Weights of a small transformer language model.
Size: width 128, MLP 512 ReLU, vocabulary 2048.
Architecture: no biases in attention or MLP, some layers without positions, capped logits.
Training: a variant of Adam for these matrices, 179M tokens.
Each number is 50 + 12 x the weight over its row's rms, rounded and kept within 0 to 99. Layers, rows and columns count from 0. The size before them is the row's rms in percent of the matrix's.

# layer 7 MLP down, 128x512, rms 0.0871, rows 0-108, columns 192-255
102:50 60 52 63 54 40 48 60 48 58 48 34 52 47 52 65 65 46 36 47 39 40 59 46 74 53 51 43 71 61 39 55 41 57 60 54 49 41 44 57 54 53 68 24 55 65 44 54 44 40 40 45 52 43 53 47 64 54 30 70 58 39 61 41
093:35 55 28 64 55 58 44 42 66 59 76 41 77 48 60 59 42 37 49 44 53 56 57 55 36 38 52 51 52 44 56 51 45 61 51 54 33 73 47 46 44 39 50 55 32 70 54 41 26 62 69 61 57 64 45 55 56 45 64 53 68 63 57 52
098:43 47 33 55 27 52 38 42 55 72 60 42 49 28 44 42 40 30 55 46 29 56 37 65 50 45 43 50 50 61 52 47 51 49 37 51 54 45 63 36 43 65 57 32 62 74 56 21 57 62 28 58 40 59 72 48 55 69 38 53 53 45 81 56
099:71 39 18 35 49 59 19 46 74 40 64 72 50 75 54 41 68 51 64 48 57 50 53 38 58 54 64 41 44 73 39 49 71 45 45 66 45 36 55 48 50 56 49 64 49 42 57 27 62 60 63 49 62 84 38 51 54 58 52 64 53 56 47 42
089:67 38 55 59 53 46 50 56 45 34 54 49 38 50 47 67 58 49 37 37 37 41 61 28 63 51 59 50 49 40 60 49 44 37 54 38 54 46 61 39 44 41 52 55 51 38 53 59 67 44 70 59 49 33 55 51 56 45 53 55 40 57 45 33
102:45 48 54 48 57 46 62 53 44 34 38 46 46 34 38 54 43 59 38 43 44 59 49 44 80 45 49 53 54 54 56 50 46 38 45 41 50 34 48 65 55 40 61 53 23 43 50 54 70 44 44 57 48 46 38 42 47 48 29 49 28 29 37 25
099:67 42 36 37 47 60 43 47 67 35 70 51 55 60 59 47 53 56 57 52 44 44 51 42 49 45 54 53 47 51 61 44 40 50 44 40 60 54 49 53 60 49 59 59 63 46 54 32 44 68 62 60 54 52 43 40 58 51 56 54 51 49 47 62
101:50 53 54 62 65 61 37 56 50 52 54 70 54 48 31 57 58 85 66 52 37 24 38 49 86 48 30 63 56 71 56 60 61 67 37 57 57 63 52 52 67 44 58 80 68 51 43 53 62 68 59 53 48 29 69 29 61 55 65 44 61 62 66 78
103:43 51 49 61 45 53 48 39 61 44 39 19 60 36 55 61 49 67 68 58 40 30 44 50 65 44 50 48 29 77 55 59 49 46 55 41 68 37 38 59 63 47 71 47 36 43 60 44 61 58 48 44 58 54 38 45 51 47 57 52 55 60 72 62
102:52 55 42 39 48 49 65 45 52 69 49 57 47 42 46 47 58 52 52 55 52 85 47 71 42 88 63 37 54 37 69 48 45 48 38 36 49 61 44 51 28 47 44 51 63 42 37 79 42 51 45 39 51 51 51 38 31 44 75 50 49 58 35 61
101:50 68 63 48 31 44 50 52 31 44 55 53 42 64 54 32 54 56 54 36 49 67 51 65 67 34 49 48 69 66 32 46 54 45 55 18 51 55 71 47 33 56 60 46 57 50 46 72 46 54 65 45 33 49 44 47 50 54 71 28 39 41 55 49
100:46 65 64 49 42 56 63 56 45 69 34 39 51 63 40 40 45 49 51 54 47 49 35 49 50 52 56 62 29 50 34 54 52 53 46 31 56 48 33 61 62 43 46 38 47 55 41 46 36 43 49 73 46 40 45 74 49 65 47 16 52 55 44 45
097:77 40 60 42 27 44 56 43 36 33 44 43 52 51 53 48 71 40 52 61 45 44 46 36 61 70 66 58 63 41 56 46 49 54 67 38 73 50 55 77 56 49 48 32 38 27 63 54 43 72 55 42 59 58 63 61 50 36 55 53 51 61 00 36
105:47 22 53 36 65 48 49 46 56 36 43 48 48 30 51 40 39 40 44 38 49 40 63 62 55 41 49 58 56 45 49 46 37 52 43 41 58 77 59 49 49 46 69 51 71 70 32 49 57 39 51 69 77 35 28 20 52 63 43 58 44 38 45 55
095:02 45 58 39 64 41 51 29 47 46 34 69 39 51 47 46 49 55 41 36 45 72 62 43 43 62 48 52 45 59 41 52 49 40 41 60 54 22 35 51 55 72 62 53 55 58 59 42 53 63 40 59 47 32 54 54 63 78 44 56 54 40 49 51
105:56 57 40 17 33 70 31 38 63 43 46 35 42 50 61 40 48 29 46 39 46 48 35 36 38 58 25 54 19 47 39 33 46 21 44 47 32 29 28 48 59 56 57 32 40 41 40 62 36 42 53 39 34 37 48 50 44 45 48 57 46 55 47 49
144:41 53 67 53 46 57 78 60 53 55 58 43 56 47 77 50 54 43 74 68 78 68 54 53 69 29 83 47 77 57 56 61 64 68 71 60 49 54 59 72 52 61 67 29 50 62 53 62 44 73 56 42 47 54 44 25 48 49 44 63 59 66 40 65
100:66 42 63 53 58 54 47 55 68 58 45 48 52 59 54 55 57 56 43 55 37 31 46 23 52 56 78 66 47 38 57 45 44 41 58 54 56 45 46 53 39 36 63 42 65 18 52 58 62 41 66 65 49 39 41 62 70 24 41 51 48 37 34 36
098:37 41 39 61 70 54 72 69 59 40 47 61 48 89 48 54 45 37 43 35 48 75 69 42 65 39 52 56 53 47 54 54 50 39 56 54 66 48 34 48 38 70 36 38 51 54 35 49 44 49 47 53 43 52 44 61 52 63 50 72 44 40 56 60
091:19 44 50 55 43 52 60 43 53 57 55 45 51 68 73 47 45 54 44 42 35 57 45 55 62 37 57 58 11 47 47 32 41 58 53 40 61 56 49 38 55 42 55 42 82 41 51 50 52 47 41 52 50 57 53 45 58 60 19 50 46 50 38 31
098:73 26 45 45 53 47 53 59 53 29 31 35 33 37 50 58 56 38 53 55 41 47 56 44 78 57 49 33 53 48 19 65 48 57 30 40 77 49 43 52 69 60 60 41 43 61 56 42 40 23 64 21 46 40 50 61 44 55 29 55 42 31 53 45
126:43 73 46 50 58 45 49 38 51 61 32 53 33 43 58 52 51 54 48 48 46 36 35 50 55 39 26 48 46 36 38 59 28 42 33 54 33 47 54 50 65 50 41 72 47 50 41 46 35 37 63 53 17 42 35 47 51 62 46 43 47 23 50 30
098:47 38 59 69 75 29 54 79 27 40 47 41 54 59 39 49 44 36 49 49 43 62 50 53 55 45 60 66 45 36 50 55 45 51 57 46 26 55 51 53 57 56 46 46 43 49 33 51 67 59 52 48 58 58 68 75 36 44 29 35 44 43 45 49
097:72 90 52 58 48 52 57 66 47 76 40 28 50 48 44 47 50 51 44 42 45 75 61 53 18 50 57 68 40 50 66 61 49 41 47 40 23 51 45 51 39 69 24 50 60 52 49 56 67 53 54 52 42 45 51 77 21 27 54 37 53 59 64 51
095:60 45 48 51 34 41 34 54 52 46 30 30 28 46 36 40 37 33 52 54 52 48 39 28 61 39 62 49 41 54 46 49 54 50 54 62 49 43 46 52 55 50 54 36 42 36 46 44 75 48 38 43 36 49 58 68 71 67 30 58 42 52 36 29
104:48 50 29 33 50 46 20 48 60 69 59 43 50 58 45 62 42 54 55 46 51 67 51 32 54 45 37 52 56 60 48 30 48 54 57 43 61 49 36 43 52 63 51 77 44 36 48 33 55 42 64 45 61 61 46 71 42 51 37 51 47 51 30 34
104:50 64 52 46 54 61 48 50 63 46 34 53 53 38 61 54 67 61 59 68 62 47 68 54 49 45 47 47 58 39 39 42 59 40 49 72 48 60 37 61 50 64 41 42 36 63 58 54 53 50 44 68 55 44 57 32 55 38 52 66 69 46 52 72
106:50 25 60 49 64 30 63 35 66 44 45 67 50 33 31 55 52 31 50 55 50 37 46 68 48 64 56 54 43 81 58 61 30 46 43 47 39 42 71 52 48 29 69 51 57 29 50 54 65 56 49 48 56 46 48 30 52 53 46 35 40 53 45 35
106:60 51 48 51 48 57 60 52 37 34 46 53 55 39 57 43 58 45 45 54 45 57 63 42 63 67 61 33 44 60 56 78 59 61 40 47 74 42 48 68 38 46 25 17 56 29 63 71 42 55 66 40 45 48 58 57 45 57 81 63 58 58 44 54
095:49 72 39 38 37 42 43 53 56 46 48 71 38 48 34 47 51 65 52 56 38 41 60 39 29 66 38 45 65 64 51 50 55 52 41 71 28 47 66 54 50 48 61 54 44 62 51 58 32 47 45 46 45 29 52 50 84 75 50 39 56 54 43 48
102:34 67 47 68 57 54 66 59 58 63 41 76 63 73 41 64 50 30 55 55 66 64 40 63 41 55 61 46 31 60 54 53 45 54 71 57 83 67 61 72 47 60 49 62 58 57 59 70 41 54 56 46 60 57 49 64 31 37 43 47 49 61 55 41
094:36 54 48 52 45 39 62 55 52 43 53 63 50 38 43 57 58 39 67 47 44 47 60 45 43 58 49 58 82 72 54 66 38 56 49 41 40 60 61 40 49 57 38 73 50 67 50 36 59 35 30 46 55 57 30 61 46 58 38 41 62 44 53 36
111:51 59 41 66 33 47 60 58 60 72 52 42 72 70 53 64 51 37 54 54 60 55 47 35 53 64 47 47 54 46 33 49 62 42 53 49 49 40 41 71 76 79 47 66 55 44 45 38 48 60 69 58 49 39 67 30 46 51 45 59 44 44 44 47
098:38 65 49 50 58 36 40 31 58 41 56 66 60 58 55 48 60 44 49 55 73 34 55 56 44 60 43 41 78 42 53 54 68 31 49 34 54 48 60 45 37 50 60 21 68 56 50 49 65 50 37 49 53 51 57 46 55 40 37 57 44 64 33 43
097:48 82 52 44 47 56 28 55 40 71 63 51 53 74 56 60 58 60 42 64 61 63 51 28 49 50 52 52 46 30 57 34 66 60 60 50 14 46 33 47 23 56 54 47 47 52 46 54 37 58 45 70 44 55 74 53 53 52 71 58 51 64 49 62
108:58 39 58 57 53 47 69 62 38 51 46 33 41 44 61 63 55 63 55 42 28 48 61 53 46 66 69 49 40 44 75 57 53 39 60 58 60 64 29 65 43 55 58 75 66 59 57 54 69 42 65 56 49 39 54 56 66 59 55 40 51 36 47 45
094:48 22 63 34 77 40 41 47 60 54 76 53 44 62 68 36 38 47 68 34 54 64 33 79 69 27 44 52 52 43 52 27 40 50 47 47 65 40 51 64 54 45 47 58 45 54 51 46 42 63 58 59 47 59 57 29 43 57 31 63 40 49 33 48
097:73 79 41 46 42 41 48 53 49 73 77 27 64 50 42 39 71 57 62 62 74 43 34 49 47 53 48 53 69 57 53 54 60 57 44 64 55 59 39 34 39 41 44 34 38 56 57 44 38 50 52 59 60 46 50 37 39 54 65 52 55 55 53 84
094:27 59 55 45 63 52 42 54 39 26 68 64 43 69 64 34 48 53 61 55 43 57 72 48 58 33 56 34 41 47 40 59 46 54 42 49 62 26 64 68 47 46 62 50 52 35 56 50 44 39 57 49 62 64 62 56 58 57 30 49 65 59 33 62
103:41 23 43 65 48 57 79 80 56 44 47 51 49 46 35 34 55 60 36 58 44 55 38 41 46 41 62 43 45 52 39 46 66 53 39 54 47 56 44 42 26 55 50 00 40 41 69 41 41 60 42 37 54 44 58 56 63 19 66 58 58 58 50 53
106:56 23 44 51 30 52 18 52 33 51 46 53 55 39 51 63 49 49 51 53 53 47 50 27 77 53 50 44 49 53 27 49 55 45 37 40 50 49 59 35 48 44 45 38 59 56 63 54 44 56 68 38 57 40 53 59 52 43 41 68 61 55 59 79
092:51 67 52 51 67 65 66 38 34 37 63 56 59 55 70 66 44 56 41 57 49 51 76 33 36 69 65 26 36 42 41 52 34 49 69 23 22 62 40 45 47 43 41 68 30 47 63 62 52 38 53 47 54 66 57 60 39 36 40 51 46 45 56 36
100:29 12 55 49 42 49 55 52 56 13 46 74 62 53 48 70 52 40 39 48 54 64 52 57 51 57 56 50 88 52 42 69 55 54 36 57 59 53 43 80 63 43 47 34 36 54 47 49 37 38 39 73 52 40 58 26 46 58 64 58 73 54 56 60
098:45 58 53 58 63 37 57 62 35 76 40 36 44 62 69 60 64 42 56 41 45 46 53 58 61 54 66 61 42 53 53 49 46 42 48 59 55 52 68 64 38 37 46 44 67 34 43 62 61 52 56 77 59 51 40 58 60 45 35 54 52 65 47 58
097:44 57 51 43 59 33 45 54 62 54 49 33 52 67 45 72 71 59 58 55 47 45 56 56 39 46 43 49 57 45 44 53 50 51 72 71 62 44 63 30 46 66 41 72 42 23 52 57 58 44 51 65 45 50 37 50 50 46 39 56 47 42 70 38
103:26 45 53 62 58 53 59 40 74 69 39 62 58 52 47 45 43 34 45 47 44 37 53 52 45 31 37 51 60 66 63 69 49 65 67 36 55 46 44 40 47 35 51 65 45 66 59 55 28 39 50 40 66 52 54 65 47 51 59 53 54 50 49 49
098:47 16 34 53 59 34 61 46 52 38 61 54 52 52 66 32 70 48 36 61 68 62 52 55 44 42 50 44 28 28 57 51 39 33 60 62 29 53 55 48 15 38 56 35 54 40 59 84 57 62 39 53 68 65 48 38 67 62 63 67 57 45 49 38
106:47 72 30 70 56 29 40 50 49 44 60 64 50 50 54 47 66 53 59 41 52 66 51 68 40 37 37 52 41 19 44 59 48 46 53 40 60 58 40 61 45 56 36 48 76 42 44 32 60 46 31 62 30 50 46 48 37 42 40 46 43 45 19 33
096:39 29 45 38 63 30 20 58 46 51 48 72 55 58 54 73 53 55 46 55 44 54 61 45 57 54 49 64 58 49 45 35 35 62 52 65 63 72 55 47 57 47 57 66 55 38 33 54 46 40 33 46 42 47 36 35 68 48 48 52 47 33 50 43
102:35 38 52 66 66 65 22 48 75 85 60 67 59 65 72 52 43 40 42 38 48 38 63 50 66 49 37 44 50 49 61 44 52 36 50 38 47 58 49 59 53 66 59 62 64 55 53 64 39 46 33 35 40 55 55 69 65 53 24 51 53 57 38 56
098:11 33 39 45 77 52 33 26 48 49 65 60 52 40 60 63 52 59 49 35 47 67 86 53 47 66 63 49 33 40 52 41 51 38 45 64 57 47 63 52 21 51 63 39 57 74 41 67 49 52 52 57 60 58 42 57 57 57 50 57 53 47 42 41
097:23 70 47 31 45 67 22 43 48 49 48 52 40 41 67 59 53 82 46 45 39 54 50 40 57 48 51 48 23 66 50 33 51 22 37 58 80 40 52 69 53 52 62 49 37 25 51 55 71 47 46 70 66 35 45 53 71 39 50 38 41 30 30 49
103:65 84 59 22 84 50 58 44 57 75 49 51 29 47 55 25 62 56 47 32 46 65 61 37 60 39 47 46 63 52 78 62 39 65 45 60 49 40 52 53 44 41 53 50 47 59 40 67 72 43 41 65 29 61 44 35 50 51 39 49 35 53 35 50
129:39 61 39 41 61 37 52 43 46 52 48 44 31 61 48 42 55 46 47 35 46 49 40 44 57 61 34 24 31 52 43 26 45 41 32 60 51 60 63 38 47 33 47 64 44 32 45 58 56 40 63 72 54 50 42 38 44 49 45 31 35 33 60 46
099:29 41 64 56 58 56 43 38 63 44 35 44 51 46 47 57 46 59 55 46 58 55 47 34 62 34 47 45 70 46 49 49 43 63 57 52 33 41 50 42 30 40 42 47 38 61 54 46 42 48 43 56 59 51 52 53 57 52 47 62 30 56 64 47
099:59 34 38 55 43 61 37 56 48 64 66 51 49 68 54 47 49 67 47 59 53 42 35 16 63 67 65 59 31 33 67 41 48 48 66 42 42 53 33 60 61 52 53 66 51 43 54 53 44 50 38 59 59 53 63 81 58 60 31 50 47 36 51 59
091:72 48 52 42 68 42 21 57 65 41 61 28 46 64 51 47 39 32 40 49 46 34 57 45 34 60 56 62 30 58 65 32 46 38 50 52 44 55 37 43 46 49 35 51 49 36 37 46 51 57 36 40 50 35 50 54 55 50 57 34 41 47 57 09
095:58 47 52 42 71 66 30 21 59 47 37 45 49 56 53 47 39 40 48 47 48 33 72 61 44 39 48 38 73 56 45 32 53 54 64 42 48 33 49 23 74 51 48 72 65 44 47 41 41 45 26 53 51 67 41 44 16 47 43 50 39 44 39 32
093:57 50 58 62 37 59 50 33 43 59 53 56 37 48 56 63 36 60 44 55 47 20 48 52 49 74 57 67 49 51 42 50 54 60 42 41 47 38 45 48 63 35 45 47 52 48 46 70 41 47 64 64 33 45 40 64 51 50 46 37 38 48 59 76
101:56 37 34 58 62 60 39 65 59 31 42 40 39 50 34 41 37 19 59 49 80 62 60 63 59 29 38 37 46 53 38 55 66 50 53 62 57 47 49 61 45 67 40 75 37 53 31 27 50 46 45 48 41 33 59 59 44 52 78 40 42 44 09 64
099:47 62 43 47 61 51 39 35 52 41 57 56 51 49 49 29 29 51 55 40 45 51 49 44 52 39 44 38 61 51 54 43 41 43 34 58 36 48 69 27 38 29 56 62 62 62 61 46 46 39 39 58 48 59 48 46 58 56 54 43 37 61 46 43
099:63 41 55 64 64 45 66 47 63 51 64 44 53 62 53 49 32 40 44 60 54 59 41 48 28 34 63 44 46 24 44 41 69 37 64 36 52 47 40 55 41 61 57 57 34 48 54 53 38 53 46 59 59 66 59 55 44 25 41 70 65 50 43 47
103:43 46 23 48 67 71 27 36 59 43 66 72 60 50 37 40 39 34 54 37 39 77 40 48 53 53 51 45 40 59 54 44 57 46 44 79 49 52 45 33 41 62 53 61 64 53 50 76 39 42 47 46 62 75 42 34 53 61 60 37 46 56 65 66
105:28 40 44 56 30 52 55 42 40 52 51 51 40 38 55 47 39 55 50 45 46 68 60 54 65 59 58 44 30 64 60 47 32 34 53 33 57 48 29 51 25 30 35 31 65 51 55 34 51 54 46 44 50 75 58 41 60 66 37 32 43 55 48 68
105:59 46 31 43 32 60 47 46 50 56 39 48 38 58 30 56 52 61 37 59 46 28 42 49 43 56 64 51 52 71 44 61 69 39 48 54 59 35 58 49 40 44 53 40 38 40 47 24 37 36 59 43 40 36 35 43 33 43 48 37 48 45 43 36
097:44 48 51 49 34 46 68 60 59 34 66 51 59 44 40 51 50 32 52 56 52 50 57 78 57 44 66 49 52 67 50 66 40 50 56 56 57 62 38 53 41 31 80 64 39 41 54 53 47 18 53 52 53 74 56 55 65 50 45 63 44 65 48 51
096:65 51 51 66 55 39 59 66 74 67 47 50 45 35 31 33 46 90 49 48 43 52 52 45 71 32 50 58 74 56 47 57 47 48 55 33 45 54 49 65 45 45 44 60 47 35 45 39 44 53 63 57 48 41 61 51 49 57 33 44 45 46 50 70
102:33 52 53 42 36 52 23 55 41 66 48 64 47 52 44 61 55 53 70 46 48 42 33 41 65 40 50 60 61 67 56 47 49 54 51 58 72 54 34 43 73 56 34 29 65 61 52 62 63 48 16 32 57 49 51 60 25 45 55 47 52 56 64 80
095:67 75 49 67 64 47 48 45 34 67 42 51 35 42 57 32 54 58 63 46 46 41 36 48 50 63 30 56 46 46 60 43 59 45 43 52 39 61 72 46 82 25 29 46 84 46 53 46 43 54 58 45 46 38 45 47 54 43 67 56 44 59 59 53
115:62 67 43 23 46 48 19 43 35 45 50 71 31 59 43 45 70 59 26 49 30 39 28 38 38 65 47 34 31 56 53 26 30 45 54 62 65 47 40 42 68 53 57 45 63 58 56 43 55 34 51 48 47 61 47 25 45 48 52 40 41 42 60 54
088:84 68 60 42 51 54 76 43 48 54 44 38 57 40 53 51 56 43 48 46 43 48 61 58 45 40 35 44 72 65 44 67 70 68 39 29 49 46 50 50 68 48 47 20 37 46 49 30 49 72 74 51 55 48 38 37 56 38 61 55 56 51 45 41
093:38 52 33 58 40 73 68 59 64 50 67 53 46 38 61 55 61 55 64 46 43 52 47 65 60 58 38 36 23 45 38 55 71 36 53 58 54 60 67 71 47 51 55 60 53 32 46 36 65 39 61 60 44 66 51 55 49 30 43 49 52 55 44 56
097:30 54 43 45 48 66 55 50 45 47 45 64 45 46 45 57 68 46 55 57 60 45 64 48 48 50 49 43 48 52 41 43 42 57 40 57 58 61 51 46 44 40 48 83 40 34 49 54 43 35 41 42 53 49 50 44 40 42 43 39 51 38 30 40
101:53 27 53 44 68 39 49 60 53 56 15 68 60 31 34 39 39 51 50 59 55 54 48 39 30 57 44 40 49 57 48 34 54 44 47 53 40 50 48 55 51 60 51 46 38 43 38 28 31 66 60 26 50 51 63 70 42 38 51 50 48 50 57 52
093:55 44 52 45 57 71 66 42 54 41 54 54 48 42 54 17 47 41 70 63 47 49 50 46 58 63 40 46 46 48 50 67 49 51 43 50 81 55 42 46 54 55 50 46 60 47 45 48 32 38 68 33 40 42 46 26 59 60 65 46 65 53 41 67
100:52 64 47 58 39 53 34 26 50 35 42 49 36 40 50 62 67 49 49 54 22 30 32 56 54 67 40 63 73 64 43 55 36 44 40 50 39 51 51 50 34 36 54 44 61 40 64 53 53 57 44 54 40 45 56 43 56 45 69 60 59 65 49 63
101:58 49 29 58 31 42 66 50 41 47 46 37 40 55 43 55 72 55 34 51 36 52 33 21 55 40 61 37 49 38 31 46 39 53 58 56 56 53 23 45 52 64 39 67 46 30 39 58 49 46 53 46 50 58 38 66 22 41 42 50 45 43 47 55
093:58 96 42 30 48 46 53 47 48 64 61 41 47 58 61 38 59 38 68 45 37 48 38 59 72 69 28 47 38 54 52 51 41 56 60 54 51 45 48 48 62 47 50 42 42 61 48 68 44 77 83 60 36 48 41 39 67 55 40 59 56 46 51 62
101:61 21 68 60 48 63 46 60 51 45 56 42 54 48 45 47 40 57 56 46 69 66 49 58 43 45 66 63 70 32 49 47 48 45 49 45 48 59 43 53 54 72 84 64 48 67 53 42 60 55 59 74 70 59 57 47 50 40 50 56 46 71 58 62
136:71 52 43 49 52 43 41 34 53 19 40 44 49 41 23 45 59 43 31 30 26 43 50 40 34 63 33 47 33 50 45 55 34 34 21 33 58 59 38 51 48 47 49 68 46 55 44 46 47 30 45 61 39 35 35 60 34 34 49 38 37 39 56 37
095:43 66 25 57 51 66 34 62 59 49 67 67 44 44 54 53 69 70 61 57 51 52 31 55 46 48 36 41 41 72 45 39 67 60 53 63 60 46 70 65 59 45 49 25 36 63 59 34 40 51 63 57 50 80 54 55 42 58 44 62 57 57 63 51
095:60 78 74 71 63 53 48 42 55 41 38 54 56 63 26 14 52 45 40 30 46 43 53 46 39 50 60 42 47 49 64 70 39 58 67 43 37 33 34 33 65 43 36 70 56 43 49 63 57 51 47 59 69 60 42 78 46 40 47 49 41 52 38 24
102:72 57 59 55 55 54 51 48 50 12 53 61 46 43 43 41 48 72 67 54 49 56 55 55 62 62 38 77 41 39 59 52 60 42 23 36 45 52 96 60 59 41 50 35 43 43 65 48 63 56 44 34 41 30 43 43 39 47 55 45 60 52 71 69
093:56 26 59 33 45 55 46 34 34 48 50 54 67 41 63 53 76 47 77 56 51 33 57 48 64 47 61 39 59 55 69 54 54 65 54 55 36 48 60 33 73 26 45 44 28 42 26 57 52 59 78 80 57 20 26 41 57 72 49 56 39 69 54 53
098:31 61 43 40 41 35 27 45 38 46 52 52 43 37 53 61 43 53 41 51 34 54 51 58 29 36 59 46 47 34 38 43 29 41 38 47 37 57 29 65 51 41 50 48 37 69 46 48 57 50 35 51 35 59 47 46 42 33 46 41 50 55 40 54
094:58 44 47 62 61 47 47 39 65 54 60 53 47 55 75 35 43 34 54 64 45 72 50 55 48 52 54 76 62 44 49 58 63 57 39 48 71 52 55 65 12 77 30 36 39 58 69 57 56 40 62 44 41 69 46 60 53 52 44 49 61 63 36 58
101:45 67 69 64 56 39 80 59 51 50 59 55 56 31 40 36 46 61 41 51 55 27 50 44 38 75 52 45 71 75 54 46 49 52 54 47 40 37 43 52 61 55 64 41 66 47 45 60 66 72 59 52 50 39 49 46 53 49 58 50 53 56 44 50
100:70 50 55 52 70 31 53 42 53 82 53 62 51 53 40 45 51 31 57 50 53 26 45 62 54 64 35 64 51 46 45 57 42 53 60 58 60 57 55 56 61 44 57 55 60 47 59 50 46 49 42 57 76 63 35 33 35 47 55 52 55 46 53 44
096:37 23 36 62 46 28 50 45 45 67 55 66 52 39 62 66 65 40 53 48 49 50 50 59 30 63 49 26 61 31 46 50 62 53 52 51 46 62 37 63 42 34 61 52 54 44 59 23 41 58 38 45 58 69 48 51 53 55 60 33 47 62 51 41
092:26 47 58 66 42 73 61 63 59 52 59 54 45 69 52 42 44 60 57 45 48 58 55 51 17 67 61 42 33 80 66 43 56 46 48 59 30 53 48 76 37 63 28 54 53 61 50 55 53 55 27 55 55 72 54 33 51 31 50 54 42 54 32 43
095:60 57 53 57 69 63 25 56 57 73 47 61 50 38 45 64 50 59 63 39 52 45 63 62 75 53 43 44 49 48 40 53 60 25 40 49 58 44 61 50 49 38 45 63 33 79 54 44 59 57 51 43 59 46 30 31 51 32 36 68 52 48 57 62
103:49 54 52 31 45 26 55 45 42 77 51 64 48 57 59 81 51 66 46 39 41 49 41 61 78 66 45 75 38 44 55 41 37 53 59 42 63 40 44 54 43 43 38 47 43 34 43 55 56 39 61 51 55 46 35 49 56 58 28 70 26 39 49 29
090:46 35 43 62 53 49 35 45 60 53 49 75 72 80 36 44 38 31 40 55 41 65 45 57 37 62 35 57 46 30 56 46 53 62 40 44 72 60 66 43 47 38 44 43 53 42 66 35 42 42 49 47 79 50 55 54 56 45 40 55 60 57 51 48
096:37 26 42 77 52 47 33 38 49 55 39 65 56 44 81 55 39 26 56 60 60 59 60 54 33 52 53 64 37 52 43 38 56 31 63 46 41 55 39 38 44 58 46 48 72 72 37 68 62 36 46 37 66 42 45 59 56 34 46 58 46 45 53 52
104:26 00 44 55 45 54 43 58 51 65 61 35 54 69 75 48 40 50 54 43 62 49 45 55 63 51 59 45 37 16 52 44 42 48 44 52 57 54 72 47 42 60 59 63 73 39 53 73 35 49 49 52 59 63 64 69 62 67 34 51 48 63 72 65
096:38 52 58 57 39 54 62 57 39 58 46 56 57 37 48 57 54 63 62 50 46 57 62 64 63 49 47 50 43 50 48 55 59 50 49 46 44 49 57 42 56 70 63 61 36 67 49 56 63 52 28 36 62 24 43 35 53 67 38 60 42 48 64 64
096:45 72 27 47 27 57 10 57 68 49 40 42 56 64 52 84 33 44 44 43 45 46 52 44 63 53 76 62 47 54 62 56 55 54 62 51 54 64 39 52 60 60 56 37 56 61 57 53 28 30 44 61 54 26 63 64 44 47 54 61 60 59 47 57
103:65 59 63 51 46 48 57 48 51 39 42 60 55 36 30 79 42 54 44 47 52 49 73 41 34 44 43 52 26 66 32 55 51 71 37 34 48 47 32 57 53 42 45 27 33 40 49 58 45 56 36 48 42 57 31 49 67 30 43 63 44 49 39 45
102:40 33 49 53 45 55 56 43 52 24 52 70 43 46 46 63 41 42 49 49 56 59 55 56 60 36 49 54 37 40 51 54 63 54 43 56 53 59 78 50 38 49 51 49 44 56 62 43 45 59 71 63 43 65 59 51 64 75 43 38 47 45 41 43
102:60 82 49 36 46 37 34 46 36 40 60 80 39 30 47 63 63 39 55 49 44 33 40 53 60 63 54 48 22 62 47 34 35 28 31 46 37 43 42 49 35 51 60 69 52 48 40 67 51 29 46 60 47 55 33 50 53 62 54 47 40 32 49 47
093:69 79 43 46 76 59 43 73 46 59 60 33 33 61 26 38 45 56 49 49 53 46 68 40 34 55 41 47 61 47 47 41 47 49 37 40 45 59 58 32 45 54 46 65 51 52 39 62 67 45 51 66 37 43 56 34 47 42 55 75 43 46 65 64
096:50 78 75 39 36 48 52 39 48 90 39 48 46 48 36 59 59 47 36 44 34 47 57 48 54 55 43 62 58 46 58 52 40 44 52 41 28 36 78 35 59 43 48 45 29 48 52 64 68 53 33 22 39 46 52 84 54 59 44 34 47 58 52 38
106:46 57 53 40 54 47 62 37 42 70 39 59 46 41 47 72 47 49 61 37 50 36 67 46 59 47 37 51 40 46 41 38 53 33 46 56 53 34 38 52 34 38 28 49 17 64 30 61 44 37 35 24 54 32 31 50 66 47 48 47 57 50 54 50
095:44 37 35 48 56 43 66 41 62 23 58 32 48 61 35 51 40 45 54 45 54 64 21 71 28 43 65 37 54 49 52 38 52 64 57 55 38 52 55 60 67 50 42 52 49 52 47 40 43 54 60 61 49 57 32 52 53 45 67 51 41 40 47 51
093:50 46 36 45 43 51 41 33 55 54 52 47 60 51 71 49 49 49 44 28 40 62 50 55 67 49 55 66 45 48 62 37 49 53 46 36 84 48 39 54 38 50 49 52 62 58 52 45 45 43 68 25 62 47 40 51 30 69 62 64 51 56 68 43
090:62 50 50 45 60 51 53 36 50 81 62 29 54 51 54 58 45 33 55 58 75 46 42 49 75 44 45 59 54 44 50 66 53 37 53 37 58 58 68 47 60 44 55 47 40 67 57 41 49 43 58 39 53 49 50 52 55 54 53 58 56 54 38 66
092:50 28 72 67 43 38 57 43 45 56 49 61 53 71 11 46 37 38 50 69 55 63 60 42 59 47 45 74 46 48 57 52 33 54 33 59 45 47 52 61 71 47 48 47 36 55 57 53 42 59 48 76 57 34 68 78 59 43 50 56 48 46 46 45
092:42 72 56 57 71 35 34 64 47 49 37 70 46 46 48 43 49 62 47 58 64 48 55 67 34 60 66 30 41 59 43 69 61 54 51 49 47 44 40 52 39 45 51 43 47 61 48 66 63 40 51 57 47 55 61 50 39 39 37 45 43 50 59 49
108:65 54 54 52 33 58 82 54 45 59 43 44 53 42 36 64 56 45 63 55 64 59 55 56 47 42 59 48 58 42 50 61 62 58 55 56 39 41 54 64 48 60 60 57 48 57 35 52 36 48 47 48 49 53 59 44 46 49 46 51 48 52 55 44